Weights of a small transformer language model.
Architecture: RMSNorm before each block, no biases in attention or MLP, tied embeddings.
Training: 367M tokens, 5600 steps.
Each number is 128 + 32 x the weight over its row's rms, rounded and kept within 0 to 255. Layers, rows and columns count from 0. The size above them is the row's rms in percent of the matrix's.

# layer 7 attention key, 256x256, rms 0.0768, rows 109-213, columns 128-191
size [ 94  95  88  82  85  94  81  89  88  84  88  83  79  85  83  87  84  94  93 113 110 132  71 286 101 110 112 104  92  85 152  56  97 112 110 105 105 111 104 102 109 109 104 107 102 112 108 101 114 111 107  98  98 101 107 110 108 101 110  98 108 105 106 116 109 107 106 105 111 102 113 112 106 110  95 107 103 105 105 112 110 109 101 109  94 136  53  48  98  91  94 108 131  56 177 293  96  88  92  92  88  89  90  92  93]
[[108 144 168 131  79 110 135  95  90 138 118 165  52 145 134  66  97 174 120 166 120 120 142 113  83 182 116 157 118 112 111 134 104 128 172 137 104 122 168 153  91 184 150 179 114 120 123 118 151 100 171 137 177 163 133 143 154 153 117 173  85 180  74 155]
 [154 120 113 136 166 147 133  96 132  36 133 112 144 115 120 132  96 152  79 132  89 144 140 145 102 115 140 120 137 106  85  59  95 104 172 117 159 116 130 150  84 147 128  86 124 161 133 110 156 133 124  98  73 164 144 137 116 171 114 118  94 148 110 140]
 [125 156 171 119  65 113  74 138 137 159 145 123 193  95 101 148  95  75 185 147 134 125 167 108 102 141  89 161 127  79 139 160 131 130 151  65 160 111 152 116 164 202 102 132 131 145 156 165 141 136 123 131 184 146 127  97  87  75 101 108 153 140 130 191]
 [105 185 169 181 146 210 123 174 137 126 117 116  78 110 126 136 158 145  82 159 163 107 147 152 117 126 182 101  96 139 114 137 141 135  45 131 103  99  99 103 176 118 139 175 101 107 106 140 165 173 157 139 140 151 137 106  89 149  85 100 150 133 120 115]
 [127 118 169 105 111 142 152  67 179 171  85 144 101 148 148  82 155  93 104 141 176 132 181 168 120 190 123  84 127 123  99 108  99 194  83 137 111  47 133 126 152 148 124 117 144 160 107 143 122 105 102 138 152 144 178  99 102 160  90 139 107 162  86 126]
 [ 77 176 179  96  61 101 104  66 163 230  84 164 129 165 127  62 124 146 110 105 137 106 122 154 139 169 108 124 138  99 107 113 113 180 139 143 116 111 146 119 117  97 123 163 112 166 174 120  68  96  99 132 132 111 160 139 138 134 114  93 171 102  97 118]
 [101 101  85  42 180 104  93  75 134  91 105 155 167  86 224 138 148 203 119 108 108 126 189 139  90 143 152 158 132 141  29  68 143 107  79 177 139 102 120 140 123 139 102 157 137  99 127 115 146 128 158 154  82 149 122 104 106 103 154 118 190 160 145 134]
 [153 131 168 113 100 101 158 123  55 150 131 161  99 132 171 192  93 107 151 128 121 173 162 151 143 140 127  90 125  74 142 130 102 129  76 174  79  85 126 106 101 115 140 168 126 103 104 187 144 107 210 131 121 142 166 160 139  93 122 175 161 139 111 146]
 [106 133 136 126 187 144 153  89 211 102  45 142 148 123 154 100 134 143 136 129 121  95 141 165  97 105 157  88 112 151  88 109 154 137 159 155 130 167 134  74 111 128 139 126 142 151 133  89 143 161 120 130 102 174 127 143 141  86 168  73 190 107 172 109]
 [126 143 142 133 211 173 136 100 127 138 153 154 175 149 138 105 179 101 128 111  89  71  70 178 135 118 116 173 196 125 149 116 123 148 104 107 164 149 114 123  63 150 168 116 175 154 159 159 123 141 164 158  93 147 187 152 160 118 107 127 122 118  83  78]
 [117 157 190  85  54  84 116 103  81 160  89 137  94 193 112 138 120 165  80  88 121 167 127 100 136 206 114 103 170 171 163 103  47 138 111 174  72 141 121 203 104  90  76 127 128 139 116  89  87 111 172 115 120 119 127 176 137 157 137 130 142 109 118 128]
 [170  91 107 154  39  82 120 133 115 165 142  97 138 119 208 129 105 162 168 158 104 131 141 139 137 140 112 162 138 136 178 127 112 150 121 135 106 124 108 160 129 116 115  79  78 133 110 132  99 132  88  86 109 107 104 117 103 126 141 124 231 173  99  90]
 [ 89 129 153 137 162 162  90 152  71 114 106 135 137 143 163  71 142 143 135 119 159 162  67 162 159 192 118  91 170 165 113 124 141 126 107 102  58 137 141 157 113 134 195 119  98 129 161 109 135 128 127 160 127  59  94 183 132 121  88  45  78 138 154  70]
 [ 88 157 106 120  75 104 114 129 207 206 164 141 215 161  80 130 125 155 109 134 127 102 137 113 104 112 148 110  85 157 128 125 134  93 135 123 166 177 111  62 153 130 169 117 113 167 137 124 114 115  53 147 178 167 138 151  87 160 132 162  92 129 139  95]
 [104  77 146 116  79 134  92 105  86  86 132 100  85 142  89  79  85 171 134 149 124 139 156 130 155 165 170 131  73 146 137  57 134 171 163 130 186 111 123 173 122 159 175 104  59 133 138  83 144  55 114  86 144 118 158 169 152 239 103 102 101 185 136 142]
 [111 153 152  93 140  87 149 109  59 135 108 209 135  96 120 145 123 141 119 172  63 104 139 131 158 100  97  52 111 107 135 193 169 106  96  90 119 128  86 127 120 121 134  78  85 145 145 111  91 146  92 139 115  79 148  97 117 136 113  22 163  79 106 132]
 [163 157  99 191 215 196 152 198 125 105 158 119 140 109 107 146 177 107 139 159 157 112 114 137 117 126  89  88 119 133 168 131 128  63 102  96 152 125 149 162 142 188 181 141 153 130  43 107 165 167  81 156 177 118 113 141 141 108 100 106 103 169 162 170]
 [175  83 137 240  95 199 150 177  81 144 173 164 117 129  78  92 136 106 143 171 149 115 121 123 132 106 153 139 120 120 125 107 141  71 132 103 143 102 161 133 102 137 162 114 120 151 122 184 146 134  83 124 127 136 139 102 114 145  95 137 101 143 113 110]
 [176 112 171  89  43  67 127 135 139 118 129 128 144 124  57 187  89 104  99  99  78 150 146  91 117 136 149 170 140  56 140 133  47  74 126 144  86 149 126 160 148 144  72 167 129 100 189 168 100 113 176  87 147 136 146  39 119 186 149 209 150  87 138 152]
 [ 96 117 153 123  71 135 182 131  85 153  66 132 143 120 104 111 130 155 147 171  93 112 125 140 137 106 155 116  85 123 131  94  81 126 147 106 105 168 146  92 172 175 190 132  70 133 144  82 108 121 138 155 147 130  96  93  96 135 155 133 165 115 119 164]
 [117 115 162 142  95 141 163 115 118 171  65 119 122 150 157 162 122 163 114 169  52 163 134 141 148 123 170 134 113 129 126 135 138 153 163 156 108 170  99 112 169 173 161 104  85 146 184 108  79 153 132  99 121 135 126  91 141 123 117 137 116 134 115 123]
 [127 127 107 119 162 142 115 163 146  76 161 126 142 194  97 140  94 109 147 124 129  77 147 119 145 142 136 167 123 179 166 160 120 147 108 121 152  88  94 156  72 109 132 139 185 123  47 192 130  98 139 162 110 118 168 156 136  93 166 164 134 116 108 131]
 [177 146 189 128 101 143 136 152  85 181  96  87 106 138 154 149 121  84 128 149 117 162 117  81 102  90 102  93 146 154 101  90 125 172 165 153 106 136 145 167 189 139 119 186 132 121 169  94 100 111 108  91 139 146 136  64 173 158  82 128 112 149 146 164]
 [ 92 126 184 135  75  81 150 112 144 166  75 114 132 112 156 134 141 195 127 143 126 129  92 138 137 108 124  73 136 120 121 100 168 122 142 138 124 161 165  82 221 130 133 127 111 138 197  66 146 117 168 103 123 106 105  81 144 155  81  95 122 123 112 133]
 [ 92 173  85  95 172 134  80 152 137 177 142 137 144  71 106 135 180 106  51  89 106 107 121 129 145 125 146 168 139 104  95 126  94 131 146 204 126 132 155 131 123 193 107 141 143 136 172 122 140 178 166 167  71 147 143 153 128  90  99 121 141 112  98 117]
 [111 144  58 136 157 146 121 150 171 146 118 125 154  99 161 152  73 149 141 197  98 136 114 122  92 112 114 135  60 155 156 167 157 137 199 104 122 112 126 132 138 149 166 169 113 129  96 132  87 166  99 123 175 113 107  86 187 136 174 150 119 143 161 142]
 [134 114 142 160 140 179 119 162 103 151 119 109 107 102  83  77  81 106 153 174 109 119  94 135  91 136 115 145 139 150 135 148 163 127 107 131 173 135  81 154 127 146 109 144 132 148 144 144 122 124  63  97 169 168 129  89 133 143 102  86 102 177  94 120]
 [131 108 140 170 121 148 102 120 105 105 100 115 100 100 117 148 127 155 153 180 200 118  79 129  93  99 130  94 140 100 149 131 146 116 101 133 143 130 121  92 215 165 111 100 123 134 170  74 105 138 174  73 106 123  84  97 155  82 131 106 156 155 120 184]
 [136  82 170 168  92  77 125 159 130 152 105 100 130  98 149 182 127 162 142 158 100 134  87  96 135 111 143  61 135 118 121 148 130 154 107  91 121 209 116 100 224 124 109 143 107 140 174  91 146  91 167  80 141  70 113 110 105 146 101 112 137 119 162 127]
 [125 142  91 128 169 149 117  97 138  92 175 177 120 157 115 116 143 122 136 107 159 116 168 150 111 140 107 186 105 128 175 124 142 116 115 109 160  75 167 129  22 126  94  96 140  96  78 140 160 163  95 182 128 135 152 119  96 110 136 152 118 119 125 149]
 [120 111  92 122 185 130  87 128 141  98 155 112 109 157  82 129 121 138 110  75 114 133 149 133 158 158 121 174 114 172 127 113  96 140 116 119 125 102 170 160  72 120 157 132 133  75  25 142 103 119 113 160 106 131 167 151 131  89 145 137 142 109 124 149]
 [169 136 122 114 123 115  90 142 138 129 106 114 145  78 127 109 134 116 106  98  69 143 121  54  98 157  70  68 121 148  84 142  99 150 196 111 104 115 135 172 111 129 136 150 142 135 113 134  68 111 109 120 120  97 162 153 176 150 144 157  76 144 164  46]
 [137 137 187 149 116 173 136 111 174 126 133 138 139 102 109 177 190 141  91  75 144 114  55 150 107 165  93 167 106 214 121 142 110 101 145 117 117 135 172 175 148 111 104 134 110 135 172 126 154 127 110 111  77 115 129 158 114 191  93 131 112  61 153 148]
 [107 148 206 200 118 144 160 124 170 120 110 106 160 157 132 138 124 162 123 160 183 183 100 136 100  95 150 126  91 155 103 114  77 144 126 177  77 117 111 114 167 138  89 168 113  81 109 132 187 187 154 175 121  92 163 155 141 158  97 121 133 132 105 106]
 [172 113 143 133 143 127 148 138 161 116  60 100 163 124 148 132 159  68 117 142 105 168 138 124 138  94  94 162 127  75 176 139 106  97  97 162 126 122 136 139 159 128 139 114  95  97 165 127 136 101 170 112 113 145 171 133 117 116 158 131 187 177 179 139]
 [129 134 131 168 120 154  93 111 148 154 115 211 130 147 162  89 162 140 127  89 169 114 127  67  78 138 118 175 139 174 150 150  82 108 152 138 160  65 133 104 117 104 117 104 168  96 151  90 123  92 134 126 198 180 167 130 153 121  98 119 113 122  92 150]
 [186 207 108 203 151 154 146 134 118 154 109  89 109 167 118 160 150  95 117 131 132 124 107 128 163 139 137 140 152 110 201 130 147 123 102 122 111 107 100 146 130 101 132  71 168 147  75 123 179 117 107 123 124 186 134 110 112 185 114 114 149  76  92 147]
 [122 122 125 189 108 160  92 191 154 139 173 119 116 168 112 153  53 143  87 127  92 165  83 165 153 195 143 155 122 155  99 121 117  87 108 163  49 188 133 169 109 202 116 167  68 174 119 121 141  87 131 121 147 125 140 143 118 146 119 138 145 141 150 109]
 [161 112 139 127 127 134 147 142 192  64 169 152 150 160 149 151 119 109 159 143 149 115 162 124 103 131 113 171  92  97 163 156 193 101 137 116 159 126 195 136 132 129  72  84  77 158  75 138 154  72 152 121 126 126 113 123  91  90 175 120 117 133 119  81]
 [165 109 171 134  84 124 160 150 164   7 153  99 155 140 128  88  98 127 153 188 182 114  87 134 128 130  71 201 150 116  36 103 188 145 125 128 116 124 126 120 133 114 116 218 113  97 121  98 112  80 112  98 155  96 103 117 176 116 122 107 131 142 168 113]
 [155 125 128 144 127 158 138 152 131 139 193  95 148 153 150 103  88 139 170 141  86 114 114 145  90 110 140 163 171 106 101 234 152 145  98 147 131 168 105 108  93 210  87  84 176 141 169 125 150  95 153  88 158 104  52 106 136  50 154 144 116 111 152 142]
 [137 110  99 148  91 112  96 157  61 169 161 103 123 116 148 159 142 112 100 101 162  84 134  93  87 127  96 143 148 121 108 152 122  78 130 125 170  71  98 118 168 112 146 131 152 118 159 104  86 149 110 135 116 123 152 122 113 159 158  96  71 120  81 203]
 [176 182 163 156 107  55 153  90 130 119  55 143 170  82  98 184 112 192 148 144  69 123 161 158  69 131 125 145 102  91 129 121 152  68 163 105  76 101 132 126 136 178 149  83 159 103 156  97 106  71 144 106  87 101 115 145 131 177 110 158 111 175 147 129]
 [154 107 134  74 132 195 129 102 103  97  98 133  74 135 139 131 103  86 129 109 138  97 141  58  69 128 140 126 132 148 103 143 107 134 194 124 133  98 110 116 139 126 125 156 155 153 157 101  80 103  81  98  73 129 110 162 132 144 156 173 118 137 146 160]
 [146  99 129 111 149 102 140 113 173 118  90 150 153 132 114 134 133 166 147 199 132 136 136 199  89  92 175 112  77 157 121 141  94 145  40 171 138 146 136 134 143 123 123 154 191  61 106 150 119 112 175 149 154 129 122  61 108 148 100 108 148 140  88 209]
 [122 149 108 109 144 109  81 151 131 130 109 171 136 145 123 140 122 120 124 118 159  77 113 155 144 109  93 107  54 121 107 144 143 150 130 133 172 131 160  97 116 126 124 155 147  72  93  90 130 173 125 159 129 144 124 112 174 141  59 124  87  87 136 168]
 [ 89 116 160 131 170 172 152 100 145 142 105 129 130  84 101 103 137  39 159 139  91 143 129 137 152 140  86  54 165 188  72 103  52  70 156 119 182 171  66 110 128  99  75 161 113 153 120 147 151 165 147 126 177 142 126 161 159 131  93 114  90 112 103  84]
 [ 52 155 181  70 116 172 161 106 147 112 125 111 124 118 204 189 165 159  92  74 180 146 167 157 117 142 156 216  88 112 134 159 137 135 128 115 153 145 168 101 151 100 111 156 132 111 162 164 136 133 137 123 142 129  88 171 170 183 104 121 105 157 157 112]
 [100 125 172 173 133 136 111  92 187 121 121 127 137 155 160 180 126 118 155  92 140 101 153 176 113 158  88 133 141  93 130 146 149 119 132 155 167 123 173 114 136 110 155 139 167  92 146 109 212 134 136 135 140 110 103 153 185 144  71 249 141 125 160  91]
 [137 144 149 122 155 112  93 133 104  92 119  90 204 169 105 107 141 147 159 109 111 112 173 157 194 180 133 133 151 128  99  92 177 186 184 169 182 178 167 143 125  90 142 131 154  96 123 159 152 123 127  77 148 113 127 108 140 116 149 163 145 109 168 165]
 [ 61 181 155 110  97 156 137 129 159  69 133  74 137  59 127 130 152 127 149 153 191 113 125 133  90  75  96  81  99  73  99 172 166 120 131 116 171 183 122 120 163 106 157 192 105  91 109 184 117 136 130 135 126 110  70  57 181 111 108  97 122 104 154  81]
 [156 163 132 105  81 108 111 134 110  66 122 148 123 134 102 146 122  48 145 146 137  73 156 123 125  84  92  70 132 135 133  91  61 154 146 164  98  94 131 133 145 105 132 190  84  95 111 158 181 155 122  74  85 113 101 148  91  86 108 119 128 194 121 150]
 [175 115 145  88 111 122  86 150 145 106 136 112 149 182 139 137 113 122 123 183 163 132 197 137 127 108  76 141 119 172 127 171 114 128  81 124 141 149  90 133 107  98 146 121 171 138 124 125 133  73 137 112 135 144  70  89 120  67 108 137  91 106 133 192]
 [147 114 118  90 109 110 151 133  53 148 156 146 148 235 101 146 181 119 112 189  95 170 134 167 114 175 118 153  73 139 111 109 153 141 134 119 144 103  76 121 136 112 146 197 142 123 143  99 126  92 198 150 160 118 109 133 160 156 171 104 125 127 157 157]
 [128 167 136 110  99 107 104 160 116 171 100 167 145  83 120  86 133 194 129  60 121  97 126 143  89 121  69 121 132 147  60  85  91  82 180  86 123 158 136 155 143  72  91 155 176 126 142 108 149 100  55 118  85 122 151 166 152 206  94  96 125 107 107 138]
 [144 109 132 110 126  88  68 159 164 144  85 177 113 174  88  98 100 115 109 145  70 157 130 138 134 127 158 149  98 161 111 113 139 194 179 174 105 153 124  89  67 192 145 134 191 215  89 111 128 124 178  53  97 159 155 159 148 121 104 140 145 118  28  91]
 [167 112  82 153 110 150 176  85  81 139 155 187 127 133 157 124 138 118 114 147 165 161 143 106 123 130 165 123 136 157 130 145 105 135 123 108 134  76 126 105  93 176  53  98  70 120 128  56  74 142 102 110 129 150 146 138  65 123 123 145 152  89  64 123]
 [122 121 162 134 107 127  90 162  71 190  81 124 139 102  99 152 133 214 136 108  91 161 128 150 133 128  93  96  97 140 102 118 127 107 201 144 119 134 159 141 177 133 179 176 105  89  63  92 150 155 125 129 125 117 137  52 136 164 138 132  95 131 148 113]
 [ 97  95 124  79 155  80 178 148 163 167 100 170 148 194 128 113 139 155 134 131 139 171 132 112 165 105 224 206 131 171  98 155 136 137 177 164 140 145 131  89 141 112 124 144 146 112 128 156 145 170 134 149 127 145 101 126 111 139 121 174  96 116 122 168]
 [ 99 167 141 139  99 138 185 171  82 147 132 164 120  92 119 118 183 115 110  57 105 152 170 147 117 117 105  81  92 119 176  95 145 153 108 108 104 147  99 137 139  98 119 131 164 145  96 113 157 115 117 134 114  87  97  90 193  88 165 138 122 148 165  86]
 [110 114 225 109 128 132  90 110 116 142  85 142 148 123  94 130  86 149 127 132  76 145 129 116 145 142 119 164  88 196  86 145 107  82 107 143 128  85 125 126  96 135 124 101 101 163 148 125 179 110 155 102  79 118 125 112 130 130 104 152  93 133 110 109]
 [ 59 154 124 115 145  87 184 164 105 163 176 123 113 168 118 168 139 141 167 160 144 103 122 158 107 109 176 143 162 122 153 170 185 163 102  90 130 133 135  91 147  97 114 102  48 150 137 140 206 140 132 166 114 112 103  95  92 112  91 154 124 186 122 175]
 [143 100 127  93 187 149 165 151 136 153  94  94 124 130  63 109 134 136 164  70  95 154  47 128 136 127 129 212  97 130 153 183 111 114 155  83 147  90  34 129 129  78 174 134  80  87 130 170 116  84 191 147 121  51 120 128 131 103 157  82 141  71  98 160]
 [196 159 106  68 147 133 101 125 107  87  92 130 130 135  59 137 148 181 139 147 116  67  99  83 179 147  93 146 121 113 141 108 158 139 170  89 150 169 160 103  93 103 103  38 102 145 146 102 102  92 122  65 106 141  99 134 147 110 156 146  93 183 178 120]
 [148 173 114 177 166  97 118 178 120 150 158 114 111 141 115 131 147 147  95 148 108 108 147 149 177 160 141 156 170 137 114 127 167 163 151 138 108 142 113 122 115 135 164 198 130 103 150 183 165 115 195 105 131 111 177 125 122 124 142  89 175 156  94  86]
 [165 161 160 114 126 133  73 141 198 118 130 146 126 107 121  99 173 130 131 153  88 141  86 106  70 101  62  75 142  94 145 102 141  87 154 138 145 121 148 109 114 133  83 146 174 156 117  87 124 154 120  81 118 121 117  74 167 125 122 142  50 177 148 104]
 [149 147  99 131 133 203 110  98 125 174 103 125  91 183 137 120 170 159 149 129 140 105 125 134 108 184 166 139 151 160 144  96 191 123 147 136 142 144 153 135 129 184 142 117 147 200 156 128 164  97 118 194 176 133 110 108  91 186 171 113 116 187 156 125]
 [155 109 146  76 123 114 156  87  73 121 150 136 157 145 126 133 105 164  71  61  78 131  71 126  83 150  83 121 153 146 101 125 141  56 140 108 123  81 115 107  93 145  25  98 163 127 136 103 101 137 129 152 112 192 142 166 150 199 118 127 137 127 117 156]
 [129 116 146 120 153 127  39  87 124 179 109 121 128 122 131 165 111 184 155 129 177 128 114  91 145 168 118 181  86 124 139  90  98  96 211 180 187 141 163 146 120  84 152 180 126 158 175 125 103 107  81  78 110  83  53 124  93 117 123  72 126 114 223 119]
 [120  96  71  70 171 142 188 112  42 109 136 165 155 145 120 129  99  70  95 174 143  90 179 128 117  96 205 127  97 125 139 139 159 215  91 145 177 168 104  71 125  96 117 147  87 141 123 101 205 186 136 108 124 186  92 133 112 143 120 182 117 169 157 154]
 [136 155 132 171 115 116  82 143  98 127 125 187 131 132  62 113 140 139 159 169 161 116  79 106  62 113 151 145 132 130 115 125  85  82 156 151 126  76 128  85 114 120 108 114 193 160 114 155 132 127 178 112  80 209 180 117 103 121 107  91  55 128  96  97]
 [138 193 124 127 154 111 154 146 192 162 163 107  83 122 140 125 119 106 118 124  82 120 132 159 179 129 126 137 238 148 172 148 128 106 134  47 122 102 109 114 118 144 119  83 142 185 136  98 130 184  97 182 127 110 163 120  66  70 126 153 103 112 148 132]
 [122 132 181 150 114 154 128 130 178  78 153 135 127  91 138 125 143 187 111 104 119 101 162  89 152  97  93 136 149 143  81  87  64 100 149 182 145 103 191 121 139 154 102 128 123 108 150 154 114 126  83 149 144 138 134 113 141 134 121 179  92 131 117 106]
 [209 138 184 186 129 104 117 116  98 137 126 166 161 138 122 127  98 106 142 125 116 177 150 132 176 156  84  99 125  99 101 106 105  92  73 151 159 107 109  75  99  73 127 179 217 135 114  92 164 157 139  91 158 108 105 130 150 160  88 101 118 138 106 119]
 [100 122 157 120  61 134  92 146 125 123  58 178 116  81  89 132 183 153 110 105 101 113  63 113 141  96  81 169 171  91 118  73 133 184 203 111  81 140 170 135 153 177 131 113 101 102  83  81 117 124  92 182 117 123 136 119 131 100 134 132 122 127 157 116]
 [114 134 179  84 152  82 170 146 170 132  99 130 157 148 127  97 142 146 141 103 126 177 151  86 183 117 117  69 146 154 118 147  40  90 145 105 123 133 124  96 115 110 178 109 108  97 107  84  72 186 110 166 131 106 116  89 127 117 137 139 119 120 125 168]
 [140 149 129 168  92 124 161  73 158 110 145 124 148 118 228 167 137 123 135 121 130 108 181 126 107 113 165 121 162  95  88 151 142 144 156 131 156 155 159 141 133 119 146  94  79 164 183 133 163 138 121 145 134 139 108 188  68 166 121 195 142 167 115 153]
 [109 147 145 109 146 136 118 131  96 140 124 118 120 110 146 185 139 161 125  86  89 123 104 132 132 160 184 160 116 135 148 113 148 167 127 190 109 134  99 129 119 115 137 143 113 123 109 174 129 123 148 195 121 107 150 136 116 187 100  60 109 164  85 123]
 [114 101 125 158  69 111 143 162  99 200 201 192 177 167 100 107 109  99 132  96 126 117 111  86  73 161  79 144  66 112 206  99  99 132 119  97 160 109  65 120 111 145 116 122 175 176 152 129 130 145 158 169  87 163 123  97 160 115 139 104 108 138 111  61]
 [112 109 160 132 121 128  58 150 140 107 140 137 128 102 107 139  99  94 135 114 171  59 145  88 141 126 119  94 124 107  90   0 112  94 117 136 119 180 187 136 113 160 118 171 151 141 130  61 135 171 154 108 106 114 131  84 115 128  70 168 104 129 139 125]
 [110 141  91 139 170 133 152 140 104  98  76 155 144 106 149 157 150 103 156 135  92 135  62 150 114 134 129 134  88 133 131 125 151  46 170 157 110 103 152 119 129 130 114 168  62  74 101 119 149 120 134 149  89 196 159 133 136 125  78  47 160 105 116 137]
 [112 152 119 174 129 175 142 116 114 125 159 164 149 136 178 129 109  61 150 153 147 162  76 150 118 144 152  95  94 117 127 199 116  86  68 110 135 181 109  81 154 106 136  77 110 180  83  91  92 125 156 146 120 123  62 111 136 105 153 167 133  99 102 132]
 [116  73 108 160 119 115 114  93 123 179 140 136 135  82 145 105 145 116  87  69 110 120 161 117 175 151 167 179 150 138 144  92  92  79 119 159 189 117  59 100  57 182 117 117 104 123 117 103 125  86 141 144 131 109 159  80 140  97 109 135 139 118 107  97]
 [ 61  91 176 132 102 123 142 141 120 108 104 157 118  87 143  63 128 151 103 133 143 130  94 176  99 131 151 100 170 145 106  73 135 102 122 169 132 148  81  83 165 195 164 110  96 113 209 119 149  95 143 137 119 135 104 113 146 112 151 123  79 138  57 100]
 [107 138 146 126  73  69 111 130 133 121 127  59  95 159 143 144 110 126 105 115 141 101 153 104 142 154 148 157 162 107 139 134 154 119 143 123 114  87 125 136 142 132 159 123 167 135 146 145 142 176 175 104 179 105 123 164 161 139  88 183 120 172 137 115]
 [ 81 113 147  95 110 103 143 115 138 155  78 124 138  79 113 126 174 195 143  99 111 158  51 167 149 134 102  78 157 161 107 110 149  98 143 121 137 143 162  73 212 139 122 100  92 122 171  81  94 117 109 162 114 108  90 113 146 151 133  95  97 136  91  95]
 [152 127 157 102 165  90 142  85 107 133 114  98 137  53 118 171 171 118 144 175 113 147 106 125 147 109  62  68 102 157  70 124 131 132 200 168 173 144 131 108 175 148  97 105 109 117 172  90 162  91  78 143 135 108 128  90 117 132 116 130  99 103 127 131]
 [ 89 119 131 113  89 108 172 159 189 132 118 163 134 179 139  84  99 113 126 140 161  53 109 134 101 173 183 133 170  94 153 144 140  99 131 108 103 132 120  78 157 123 158 153 161 157 113 186 105 153 158 121 154 159 110 139 159 150 137 134 116 135 135 160]
 [121  93 124 141 168 114 148  29 157 172 134 135 138 102 174 176 128 148 164 143 100 143 156 150  98 105 154 101 130  74 136 122 159  94 145 100 101 169 145 133 162 161 128 115 161 119 150 131 157 134 113 189  68 151  89 116 188 178 107 111 102 139 156 161]
 [ 98 129 154 126 119 121 136 158 109  92 146 213 166 120 117 150 164 126 125 157 194 137 177 162 106 168  89  83  96 121  62  47 136 122 171 162 176 124 130 126 112 181 125 142 142 152  99 118 174  95 137  96  52 134 138 116 114 118 148  99  81  87 134 138]
 [127 159 140 124 109 125 115 138  93 195 111 118 138 145 122 118 130 102 171 149 138 154 137 111 134 163 178 115 118 138 131  87 140 155 117 172  80 105 191 139 137 125 123 107 103 127 120  89  90 168 224 128  93 127 108 100 153 159 126 152 212 223 185  85]
 [100 111 119 110 138 102 158 132 156 194  73 123  86 155 128  97 143 168 115 114 124 140  89 227 131 110 216  86 128 123 147 148 203 126 118 109 113 124 123  70 202 138 187 157 134 108 134 141 156 145 156  86 119  97 138 113 168 118  66  98 160 173 165 151]
 [188 154  76 158 146 142 103 142 116 115 134  94 148 153 127 127 102  75 109 129 122 131 187  72 131 139 120 167 109  79 151 173  99 153 127 103 118 125 134 217  44 106 120 161 170  96 120 140 125 122 114 130 133 133 156 157  81 118 115 182 187 136 137 154]
 [129 105 119  93  74  87 147  94 106 124 137 134 129  80 141 147 152 163 127 162 128 149 130 158 114  82 109  88 136 149 117  93 172 131 155 158 108 101 155 130 158 142 119 102  53 107  78 137 150 140 118  91 123 108  98  91 139 151 109  89  90 145 112 113]
 [192 104  64 155 135 159 109 153 114 104 176 130 152 152  97 125 114  59 100 132 113  78 163 128 131 163 133 205 117 133 140 150  82 141 110 116 122 124 118 215  59 104 145 140 164 114  72 187 148 146 130 116 182 187 150 169 111 114 181 172 202 136 165 152]
 [ 67 129 177  90  96 100 147  98 153 165  72 132 117 121 144 123 146 223 149 116 153 136  75 176 138 103 142  79 145 137 119 101 162 108 149 154 121 136 162  42 222 159 135 114 114 142 173  95 123 111 137 137 109 100 107  94 161 148  97  89  88 133 106 113]
 [ 81 143 193 126 112 146 143  72 153 143 108 173 196 131 117 132  94  99 124 140 125 143 130 107  52  86 172 119 121 113 159 116 104 136  48 177 155  82 177  93 142 173  81 137 148  72 119 119 129  78 135 117 181 134 130 158 124 128 113  98 140  82 118 139]
 [100 159 154 127 174  47 134 158  94 143  54 160 166 131  61 145 133  83  69 104  74 121 158 113 133 124 193  93 167 113 109 115 126 129 163 190 151  95  71 124 115 135 177 175 114  67 184  89 111 125 164 166 156 124 134 158  87 195  75  90 102 124 161 143]
 [ 97 118 156  93  91 129 113 113 166 146 161  91 135 175 146 122 120 143 201 188 156 118  87 126 154  68 126  84 131 127 107 134 105 129 160 123  99 195 171 109 146 110 129  90  86 134 135 126 159 122 145 111 121 145  89 170  90 160  98  98 112  96 137  68]
 [155 188  59 128 128 105 125 139 125 141 129  64 104 116  99 169 109 145 150 141 127 113 123 112 171 123 162 122 158  60 142 173 148  97 134 139  53 119 158  87 142  45 113 165 125 173  85  69 110 141 126 161 157  73  85 125 119 147 142 109 143 122 155 123]
 [109 215 115 172 110  85  90 208  96 151 106 141  56  70 105 131 118 159  96 114 151 132 129 142 172 104 124 146 215 159  76 121 146 126 183 164 108 178 139 119 146 108  99 107 148 123 107 112  64 160 132  99 175 135 111  79 123 118 125 139 153 148 130 121]
 [ 85 121  93  91  95 147 161 111 135 126 209 107 128 142 112 156 150 138 127 106 149 177 100 166 175 145 150 119 130 175 156 119 135 132 130 120 143 153 104 127 148  97 128 196 115 151 167 125 165 128 141 154  83 118  91 134 144 173 110 179  84 107 141 103]
 [125 168 155  83 124 154 144 111 178 147  99 149 170 102 169  80 138 118 178 156 133  96 179 135  79 187 107  88  97 114 179 143 178  83 149 172 130 137 193 131 141  88 111 104  98 140 154  92 184 152 130 131 116 173 113  83 131  91 145 146 142 129 106 118]
 [102 150 170 125 117 166 164 114 138 128 114 108 114 104 129 117 119 153  81 147  83 107 181  93  93 157 147  82 108 112 168  85  35 115 137  79 122 128  99  98 150 131 136 140 101 143 121 148 170 142 153 142 181 141  69 108 148 129 141 125  86  72 152 170]
 [147 165 118 137 128  91 138 159  66  78  61 171 115  96 107 111  94 150 108 122 102 178  57 131  77 158 102 173  89 137  93 131 176 168 108 155 112  78 103 180 120 147 109 145  76 155  96 204  85 153 134 145 161 133 114 147 116  80 131 149 105 110 120 204]]